{
  "n_layer": 12,
  "d_model": 320,
  "n_head": 5,
  "n_kv_head": 5,
  "head_dim": 64,
  "d_mlp": 1280,
  "vocab_size": 2145,
  "activation": "tanh_gelu",
  "norm": "layernorm",
  "norm_place": "pre",
  "norm_eps": 1e-06,
  "positions": "learned",
  "qk_norm": false,
  "attn_scale": 0.125,
  "bias": "all",
  "tie_embeddings": true,
  "parallel_block": false,
  "init": "normal",
  "init_std_qkv": 0.028,
  "init_std_o": 0.00569,
  "init_std_up": 0.028,
  "init_std_down": 0.00285,
  "optimizer": "adamw",
  "lr": 0.00175,
  "beta1": 0.9,
  "beta2": 0.98,
  "weight_decay": 0.11,
  "lr_head": 0.00766,
  "grad_clip": 1.0,
  "warmup_steps": 247,
  "schedule": "wsd",
  "decay_fraction": 0.752,
  "decay_shape": "linear",
  "final_lr_fraction": 0.0,
  "batch_tokens": 131072,
  "seq_len": 256,
  "doc_mask": true,
  "train_tokens": 773200000,
  "steps": 5900,
  "dataset": "wikipedia_en"
}
Each number is 128 + 32 x the weight over its row's rms, rounded and kept within 0 to 255. Layers, rows and columns count from 0. Numbers have three digits each. The size before them is the row's rms in percent of the matrix's.

# layer 4 MLP down (transposed), 1280x320, rms 0.064, rows 344-384, columns 80-159
093:160127089177137167129144157123117116136042094144114107192220120164120132131144138095149138108093177127126172146119121098111083133172128116146105123139144135123142156132136087082122129115154116082107108115152120113086120121167178168045116097
098:146126108111192129135133138122110161103198157098192146068128135067132138118105114108093106164108157141152122122090101065123124125177129114181122135144142126083131196143138153153137128157093139169098108080154158124108171095132150111091135082
090:132109101191082142171121151125145119153141137132132166079164120094089131111076117128190146123114087183142146101169087115138099175072142101179145119087099111156184076136119130138154123165118182103142155144219069127113110152136112159152152097
099:109152137141177096126153084175124097057112108085138114125216092133141160162217171080097121086137144051137103063091169110117141082132152189114158108099096065118117102142149137193114118161166103169123139085171099153156154160122117089198125152
099:173172071111127136163146095114131131153107159108171099147132098130112142075094114138113150100142124163150134102150174123120102067169120133093134097166112093111154123107127077112032127135154104086140127147107138124138140168070146058112073151
103:051169148146137080165104063158110080183136103125180129123086145161161145168115145133073169104093117057139127099122150144113092077136114134193123126149119091146161155152153099179108116148161127136122124094142138055167158116064116065155137120
087:142092089128099088123123134139105076125137130129094135096120137151155041153154115118150101179181193104062076173100094142095164093156129161085132102083087128123157059128140119162108119135129131122179127122155110091082133142089081181095139112
100:130114106080150112163150083127124170119155166140083096168142038092159081137157117183141134068140142091131153102117113148179102182190117063095166113158124123157163060115127128166107125117173131136117123137159189098142075168138067095084117144
111:148089156068124171127165100122110105121135089122111062063144168103118143144130152143139184120119119124144166174126184118120112173187124163161069116144113135137139110076141149101117155163153109146113108086191154133149091096067146123126213142
104:158149129130104135107141127089121141085149111097142142161133109124121177072169146109160106131212136086117120085074096090107100093117073191075103087109155161147130183115159086147137131092161086117128107119139155075120105109091156147159173120
101:126144085112083125123159146143080124126114109074128165153097205141129188114114164098052134125098156187099145104152120142109114165125109119124099128113155090072194160189116136159125141080145052177088142157172145112089176085114145168083091145
093:140084127119164191085147151128160154147177141093063091078165148129146061129129112130084124130095142132106157117162137113105159160089138159151143051156199149168125125130137212128145124154128099095103128115144154182138151071088074118143100165
094:094134084177106193111093078085122132132128118105100142145145152089122117139100085140100085113128156115093130117059164166120199102195108137155104172113132144154172162139103120140123130151183174090119117147091109108123116145104096100101180085
094:141126160164124112125117158115128085077111134133135153191188157208087121090154159121146128089114166100130179133152112120158066082124167116083159131100082139105147108100180136078124129069136179160114127153049122095164130073074076099148089142
098:104129168145220140164132107128142160119138115076083103152128146128175140127125138085171034099112104117166178217181137147162099173121159107119103093093107159174092124108147163118134132147127140121143126104165105126082136165121106109130108095
085:147153102139157136103096137119113111097157131096141129103136062112131122175145107096098129108115059104158094104160184155098134127102112105118065175170112166115093149104149135179125145146117156130203119146200122174124096088104130099122113093
095:155146145129193142080183160125106124079101148104146138136191097088147109159203118096101116088071122145128082123117153112106089178107142111112076216185150146066087128099097085132130131127126131086119125160067149103170099129127129065128127166
096:124163123151108176110121128084160123110075125131144069109119132168115105143095178124155146105082080169117096153150140181022119109139154084133159177100126113171191175111071146149202128086142162152207137120121118101116168134111157107104126145
107:086120108132133158152111162117123113156070136124167080123163091143167169164138067110118143073175077142126122135083156181134134144113132175139092049100146174141133161179197087122113129092155119172141127118132089104115189104125145116130132126
107:079213189107127131103096174126092159117128134146146174070125130122131123159136119161125086081142117096103168143149127095146182161144186136154144172144112139133103114112081106092108120128095163132206125126142163144148143131165096174115080135
103:173112094133128170151086143121178130161152109093127119107182125146113166111136143142126141105163142067140131101154166125187180143135113155099143069150105150108149106153062130117138132075127139116105130093109172131144161113109098124108173093
109:147185121120130089090155162113118151104090115144131099128094090133084169140075143111129071181158135146170105079188167178131144122180144125136137119121088133072109118124104134126104121141146137111017112124136159058117129118115205171109109137
097:088094136161124110157125118159128186147168101161161142110108150100114155116087146121093104184129144135136111097175181180135091079093187182113125132148098110106154114104041124173139124093116136168153133121118135086186173147118122179075109091
097:096151156145181157148130125134147146140116136119074136159131127124125132127123152081168090136070112175131091125111170099146105164101173132103103106098130135146211185140126130142145130163073125116157127139113087104130115066112095118121109139
088:119142104150077104160169092108155104155122153211084093092194140111136145122136087186109118133162123145120109146170150166152173120190120126141121109076172110146099118131050142134178120152121157146133145154119129127142195067098161079117156113
095:121143205130149092183127143126183107138130138114105147125105155140148087108136156143189155072143098104117135154126199135112148070062096178115084156142086181111108091163084118105126115104120131087127107105107113101085123131114082182115136130
093:123052112120115110138148096159137139111146131110118083091156126084125147110160143129108109161108044193127109140117099062192158177141139147172121110146205137138161083117116137166034128065119130108127118109149173099116112125110095121095147145
107:150126146116133130072164149096124145098153148128132150126097150182152105122146109189028102180151103163095125081129220130095128077099143176122093033074150195110140142100158104103148121078094188133107120101111121152140134049149133138154198120
105:141127104104157112136140123140086099187106140162139152149120145138084105169210121196071147144051140062113115138124116212102099119144108107146208181124143122122111136135138083102136125152115107109139103115079138166158077132141075189126111117
097:145146104113104087167125126082127089132076097179082095115174096113134130127135071154062174139161142086166081154090084100146129124177153112158125099152130133113106079122114138143115116118123137171156130145148130092148121121080176133141105124
101:129123103154135138173152162143101170141156115125156132136121121196124129087125135108103142136169135149115124118087205142112109159109132104166090191085118062121085104153108085125187124162132115092133124086105115110138129070207130163134127107
098:187098152111090151126134155147137131151145152110176177144137121125170151151086113093115105167059100065152119102102143087139172158079164117113127098138154134140203160148161111185140133138100141119089114110168134086099106139142187083130140175
099:184102107133133117119065126157174103132106138116104099171141128181137162098095151094160099112172117104090141117189135144189127139091085059151174129092124163037162126081139177123091137103111108146140129161099123111143177170134134071163143089
067:137111141144141217072138130149063125109117170141114172119123099052133124155159169191155143190121139166108202099084141099106144083152177129202087103161093112137084115187105143118099174117132155187158098128138109167184179145090111149145143147
096:170131095140160140106134082066121085084157136125110097089130169188111086116140104084121122113106077145120159124081123158108132114134159096138094147105150203104105140144127142139151141065125128166184128114122100143153184131131093132168159162
098:111180169140182143105142155078115072099152110119088148127154100210115122181100116217110125145133160167107092098103092142154097158148137149140138113127178114103132096132066055133147123147090066094158165172137160160119082154155124122165065120
085:114119125092135160197137122166129093121169117124110151102108110160120145132080163122121091146138057114182096101095100151166154109099204122157119110114092093180115101144101116129079123151148126127147120101208106190104099074106117158142096145
101:066141121125137082127140135092145141083083086111110118112141092126137134159113098152095170081139179089157124145139121106120145109122064164134123124122118119115147123115140132140105124104136071118087112110162084118146124153144160191120120120
099:086115135162143141127171103095086105113152152114184140141151123165136157117155101143072104166087100116109148080156088138102139101153147088205115106123157109153169149139092130116140133108141139084120129097111123158132084092116152119136167120
115:103137180124095122101089140191171179118135107097117162127043130182124116154121129147148184107149078105081123092142133136129169121056120072114088155093090124112116132117069097101212125122099066090127132109133133128158151124121099166100168078
089:172074158130093124159113079091089130153130079144117116124173108134169125165129080115118149067066058138099097164172063113131119118102209091111133159112114122183116146130102101187122168094148109089154150158140154076122153125180104145164159118
# layer 4 MLP up, 1280x320, rms 0.0766, rows 345-384, columns 80-159
103:141117124102128181150167096131153075109097107116072169136124191122145138158155188147139229122138111083159104157080127094115092123132102110123143071139127133171136152113103076130116166150178174119139109127084123117140120083109092160145114162
103:122200083066127110099065154117107119095059102144107196076094142148176114095121109151122116176106143104160086137175048137168109154077109138101103106156161169149175148087140122093119149130152124143170137118127102168137095097165107152119097079
104:141157125138102171109163139115110155197077105135131171104109110110143121131102142112155135202160142144053117135133133141113094119088098132153160108104137067093147117126132134113105158153128133106126133139038159124129124143109150137167187105
101:104136085142141120080149112089167147172201141115097170132151148105156055205145140122152138139122169119124065144106103109129102148094080073108094115083149155128113094145121078121136121163215093124185156064108116096155144053119158154100087126
102:148139099109148132114102111117169199130161102082118133144133122147133112161109133135144124138054163070105125172126105091191106123057185117092116168055174194118108180133116124152172134192093104173106144126140140098137143140147133143076085109
100:145115130125089129097100123145148148130122100113081156204102155149147059135141132140126138132157137074162046129126124149105083104094150118112121134118113156151104147141100099133134107175130180150123102062042169115190126122105080162131152111
102:086175118134087126150093121071129074153157098156166087144119127121141143160112103156108147160067129149146078179112128116112159107090158083118201124136179133130086123109091154146169168127154196098155126200118154125127073131090161115121197072
109:129173126121100116097119128132130139107128119175105173161122096147156121197137114093097151156092120095121113176153025122060070105091138113116118124149144129147186165173099203059147124157154102065100131136159128089183093096120087143089042108
100:132165093136107137138123116124138108137092157150183154185116117105117044134121166135131146122092165143130124088189093105144092084078141115140103094061144167157171149154131060097086134139113167119144126079166154084101032126119112112146148108
104:105137107113073155135126184109103100140158099107079170196093116073129117146109116148201118166124167204165074126119111134078147146107111177106179123126168129126106156157108146101101143099123154134153119081098156101155089149112136181138133133
094:177149082089101074152174170063098116146098141147074095154057160092151154139116146117151169121071144147120125134131122086113151103171128090124133116154162058160156076124092159093119108118173126122149123154132132109107074151140076159131158126
101:099114165055133058092213145099179193156143056146130163156113083159139129165066103138156122179208093113114153121179074092093106112090132132128133104114085141174130142160159172145106102136109185092126102106080127099069103139129063135139078111
092:053183082100151112127152162094167137133180114123164178157115136147119124158087092064172111129124144103169090094129080191202109122128097116116130078145130131170139096125084109129117114147121123129170139100164134139112116094166116124155127087
095:093098124088106126134159135117163139118084117141108101147114127148159183099093130109157085141123153104124122128068090102190085189150139152116128130152141111135113058139099111034165107154135168124121114117173100105142110116167141137173155126
094:163128127107137063110113122130134124158124067203150170151115123106101144120061094098159164096118171134112143111121115112176155131126078137130148121136170102204091232114077124147090157092088093103096140107109154134175174105187137099120083147
097:143182100117102151119165096148113143149121118129103166089093108165145126127086161109132174139135153087142108108128073111032085169130178088140114105115086114130121146127105202154093124131135138163064116049166124118147079087137174171140128124
105:104116112085172149118152110123156098185071144107133101153120092129133150161155074129108152170072111087146103126099094143078062126154128118140158122165146104101096121101129112036168117131137162085109103125081091067150085094136150145136136123
098:125147094115090139094102149080150133146158123097163128196127163158190077236130095154158126170065131078135132154148105094109059086090128170070092172150163125170089173137121115146179138166140161083137149158128112077115138136096082151089161114
111:062179126072174124164124138101134112141173137128101205160131169141119077165121149156159186132108129165150139131236130126109074085075168089116123073110130151108148038153139142130124097119189115103167117116101138161123122119113131117089127123
099:128160123130122141092147153113129161141162119125123168116112108175127072167176113100130158134132140136127118142193116105071160140121169069112162102173187120117151149130138110124079163096183139107106128094140184127118124172165127146130161142
112:086132102103094182151130176145164127160086133141120133135120111115143111139151146110145167140119128145089210176119075141132111087105093112088145109072177189171101128067141150118173156170121118107136127109085127113140123135141137183109109110
104:127113147107150131124167051145125121111159103171193117125089127113147119131148123151146113152180075192137134122085132120156093073158082175100219060151159111123193166086095128083104143138144201090091118041105087083165137119168156157121102102
099:163132130111091136088092086105122109120122111192137106126135066103179165160045148122122139140098121134156108155124093094123050105085191113124133136152118151108167154121202156113148122114124197114125162130110128144132105134142095178116106099
086:154131039109134139131151150104138136142164133210156115173092108113161117125087072123169138139094084071137072145158138150147089083068169080124150107097078099102134089089159121091107122147093115139119132138118078112108054125153131151174174101
096:123171158090104153079182118104173148124143118154118152122105132154138122128120103072118103113125155127096193118132117145096087050119074124128115065158092175078120161107130125120174150105089100091216131162099207143118170098153123106133130135
097:112170126105065189120116169104121112138091091139037144149146109119100117109103040125108124166110098138139150194083126122104159111146118099098112090148073145115114120068112112079107131142124124169204136128143113132133122077255158095143197090
106:138132130142125143150111117104137070117147123158132110238144113156131082121158113143110192165152101129162097096086159131109121112098116102083161093165136127137134089124064129116128128090133136185123143142115130066115144129135095164165098135
111:134154140129157146123149084140144104145122116117116168153104183183127076183176099117132165107181162101144119148077088150132107173144167095122108113055157130184072152084112119136118142185101167077106099134133107064123092085103155167120097090
091:120161108092177081138162095127126161145161131071116108122129141074130117116141146087149128111154088149157107136194174162183080133091154156132155125111117113122206152110141102108141136128108144115055142119110168153079163100127094113109106088
100:102157132103180131114116157152105093129097131083084159129112139046191151157193131145175168157075115136168149121170131159071116134152133131116125088023156122106155122134111072060139119218113142145124125102095131071142140065173130109080104106
101:128175145110154151091095109117114075125131104097056234171114128128176080183154149168111142152141111076113140153133140134161128120115101090109135114110065128131117051095166112109088130114151094127073153170155157167172139115137101121120106117
099:101143101127055139106130121118145069140158086118095135144115125111119077194156093063105094147145092155141118210157060089158154048132110151061102096131189163222142145096120117167126107141099104108181147147121114114179127102121090148146140124
093:121151099112124109109097139099130174174154093154096146100118097134170115166080192072137176098111164135085095181119131092098104121108116186137129145123160070173132187084067118143141139109170200139118172139073097150115108119138124112087148108
100:103172134119110128100155098116110107168132122129103131169128118156113132129125135155108149158031152127137148138130116215134178079061088139116146120112096158163114087155093114115105126110236224056109118105171099146086116127182097150168116093
097:108146136121119109066170103138122116107141100112092134123102096112148068113113118118129157164086141139092158173069128094193180109118157165125131093098146135110107157128152102097131127146074127156115143104109131044182114065143143136130135138
096:114181064146145088115060143118118109120181119193161166115166149120126086154176076125111176185164196153141058141197121146114098143105142110100166136094184128182122193115136117094095135133168128079094116158118107143095106131112139110101135123
098:116182108146130100090125084088148132130095106109120151133106088077133142131147122142169152137097123144154135177124135089178067140136133147144169104121120119109162124115130160086108147139196232092090132156098092093070134089113094147135076129
097:119127144078095131143083099081141120142068119159129163112091166087133142124146130090161111125139147137122148184136093136135115119126129117116167134115182084138123157076177146149137118114172124154126110091049159123095122091114133139178165091
103:115140166148112109106118142082175122136101056070136205140104139157175133126149212139197087102133099127162048158089150114161144110137087074094109065100070152182157098115114120094167123130117127145103093110152150123153130128171113162140085115
092:106098138052205147128145147120142166115081111130125116143084122183163127085080094101129121128138167096102109161084120086072087103080079115111100062088179119115073135150152175132148136121139175075175127080093106136115169092118093119132093071